python train.py --n_head=9 --norm_eps=1e-06 --qk_norm=false --attn_scale=0.125 --init_std_qkv=0.0181 --init_std_o=0.0 --lr=0.00246 --beta1=0.95 --warmup_steps=200 --decay_shape="linear" --final_lr_fraction=0.1 --seq_len=2048 --train_tokens=906800000
Each number is 500 + 40 x the weight over its row's rms, rounded and kept within 0 to 999. Layers, rows and columns count from 0. Numbers have three digits each. The size before them is the row's rms in percent of the matrix's.

# down: layer 4 MLP down (transposed), 1152x576, rms 0.097, rows 1133-1146, columns 256-319
# gate: layer 4 MLP gate, 1152x576, rms 0.0993, rows 1134-1146, columns 256-319
# up: layer 4 MLP up, 1152x576, rms 0.103, rows 1134-1146, columns 256-319
down1133 095:486498426430467445530521473464539485481459520511512499535506486530512486491431476497492534539507535433497457500485515491474508467487553520461541488521497470452481507512546525490563521485489514
gate1134 099:537525517484513525515399504502483491511483454524572487542505473499473616457502480462482511488531552449535431513580484552548479527552577476490518446487571499543520532519462455546544546557470508
up1134 094:547524479472499512611480541448524448512491544486567507491536516477497491457488524505486446572499511492378515507526453512460515510520510477521515451451490516412483515592450446569519572523559531
down1134 099:518506512485563501397486454507473553501585529488449471426521525515507516527544510504534507494492460494535621474485605459518524517452501464467431484536520560483471456487520483443498501491525455
gate1135 097:483586492549519536501477461560456532514451480511525521626581452504470536471525417512492477444477464481544495512489520554556503513519508454555530471525495495464475489494529516560509605515504471
up1135 095:463562508562503495485548466466538543539483520546526513497523499465523492473561452514510513432524496519542532514488523590489473463474518511519461503511447507519467427484551537618489575418487477
down1135 109:505435442464591553507484485470498512502436499517495500491531583521539464524550488466516508510460494427473507405525530457516487469462530480527484582545485470471504485506547552465505478461449499
gate1136 106:431507529576496502481487469500453508490497578486458482405489492454501540470521447481506492482480466465565513521566461509485560423468531541502512492511468523540549511562445529544422564448547514
up1136 099:538477404534566547542536530450500435474533443450525557488449491481511535567451490492562509502480479564418503493503560456482456488529425521541449495515510527465585524561498434532586508529509487
down1136 097:514464462486515456518495408564464520545551574540524538479468524500482451396516527612490458476489594495476508440501476533579487453484483508502502518446446553509472482427541453482467506476483517
gate1137 093:442465546510449468506633480510519423513475507428573574487533496507495485457501501431497444507568494444524464499511543393515444515576516494519463491490479487500498462544530509533465541444467531
up1137 097:539553523476464459483457548524543484499514547480448509473506470386463497498526488501472483509499529581493416563478431515507556468548525491562525533524488457534509486503514456519510455487551550
down1137 095:465512391515495494426494495491491524503534538524540486501510488494453589527533488486521538508469455474528514465487504469544463537516434516463454529579485504567473440508480465505533509489513523
gate1138 108:470445524504471499531493494541522401474406547464508432399503531478481516529506516500478455562499523526524432528516495462560456452489540446535434442479540503470458502506507558505475445528534473
up1138 103:486535508545552518543504469455522504472442509470428494555500546480493543498498508503482469493465482528481542495482510456485442456440423521549542514531523512515489535550498485589544511506432540
down1138 098:473484489485459402498501425502476514509537455567513516496525463477449504524519526471492432499586559499436420596449529497505517512519482468478510522458505521554562517552550498487532501518508479
gate1139 098:479529469474471459505557484522540504525460456535579528506460520466483507533428510511512474455474494532537478496538541514490501467494508464537490468501543550482542490473480467560443595515462516
up1139 103:486473454455484503537572520513549498464459495502551500498469461457539530487500481475558478545547549516545494488510510477472512494507442440420451578482453501505449520488470441470535530498403457
down1139 099:519466542501439437499451494434423464548527505467463451534509458473545498531569535468538468452460406553519429494573498461550482447471467520440540492527540486479551521555486555520505515470540496
gate1140 100:512519483444477517473509485443491516450538574499482529496497501599542467547472528453428493508510531463529480509559454479528534477524515548465519467475529526488510505422581487553482532525510450
up1140 106:546520448459507538536522484511642589475544527559417549515514539539514517448455525556451472482431465521529544517577475546487585501482527481507524531454510492501454533476510450484576491497508480
down1140 098:531485546478543473530462495470426444488543523531532583514482456473519424544500519390543546560462582473445475479503518476494419517562449502443496509559512527469456539535516494545449600497461531
gate1141 090:399569489507524426518494494457496513402533483430522464515412494559444477517523529485494493456460472461467551493502563523562525525488501428468500482461443503517606532511463527553529498529506450
up1141 100:529506507482482512534535500498542558458482493492515551444436519437493519491424497525477488486498484465479534471462529489389454501534472481566524515458526566547588443502524502475489468504523542
down1141 102:503503550528500537534542493526502518513489408542477561506494517550484567591445518508504468577576485514554437469509473509497481537463524493497538525541527424478513538501566444514545573478515460
gate1142 104:497456397495438483512430493457581531496488474482506465491481474521466530423502479490469570460465534548531453459385587480528443487458501495512543494498470439455465447488420554489497465510480481
up1142 103:479509467576498550472511532509550500470483474468506478571480498491511467438511463490472528412500571534542548489551557494492514521512468613497577499489528463432505422505454554421567537557530429
down1142 103:548534550534547487518478482468506462553545535504513514513512434463449477451498552487498497485524446502437551481494480553561488517608474493503506483564374545553453488505407472494511562458482466
gate1143 100:464603454510501498398412507548563488457504520440480476509458538509492542581503552477539532498523484488524488558485502494542568508474504484462502500497465541493461524491471507469475554509504533
up1143 095:541445446474427493516539428391597444565509558483510462452488469458483520536522383528470503524466551524478494494553460501543456484472454553494515488466487486469479493484542554537541510517473528
down1143 104:468554520537447543506512525469467543506469526413566408405454458496484533562475433503518487501516493469469585556507461574456543536490497548526482554526402542496487492484510550483521507441507504
gate1144 095:512526532541567547520501482524519451468545459505493509495501476529489535498460547500537494506505500509541539583497539535420483478451469472512496573528533476558381457515544537520489484437506535
up1144 104:469460524571525529570524501546455410577508474476505472514469546457511541482440506484524470438550502472519514529475506440447503512494502543469442458470590437425549506460554525444550484538540553
down1144 101:523621435481478459509475439450546578455464481581465491478544501472518523540543558529474512472452500559472487506513460557528469476477454474566586566520467454496475481557504483496468492554536495
gate1145 102:517476515511473514530472577469493533493524528503498491552434488479467503536453460494485566532439502445466434477518489477518525465498468461489515412522548502459562540570573490482469527515473396
up1145 099:511461528491564484469483475518478524522498553553548523551412479528546569490485559523544467504534470484472449563461480565592445425495486543525519463475479505509490503520449430465522529500493469
down1145 100:521412589513443507460490504476502497536466563590467406564480548464544512558488561482418478522510548432536550503491525494487496510511446517482492439405565532498532482509509456484438528443536489
gate1146 099:391522526527501460570486513482501526486504473404519543483452552476494434472500449484540535496479511499505473504414492512508476579425495628479487540479516524458525520451508486539512519567509477
up1146 091:453558492490545499526430503561540500536519562577470524519456478515477509511480528599533518516504510441504573479500485553517456449526493475543423455521549483494514543483483510466493492496513506
down1146 100:504481413530468516473486460506440463498536544503447543551523563500483515458415497440499520462571487501492505454492510469511539479473480463494518511466516464545435430468513536480477581503409463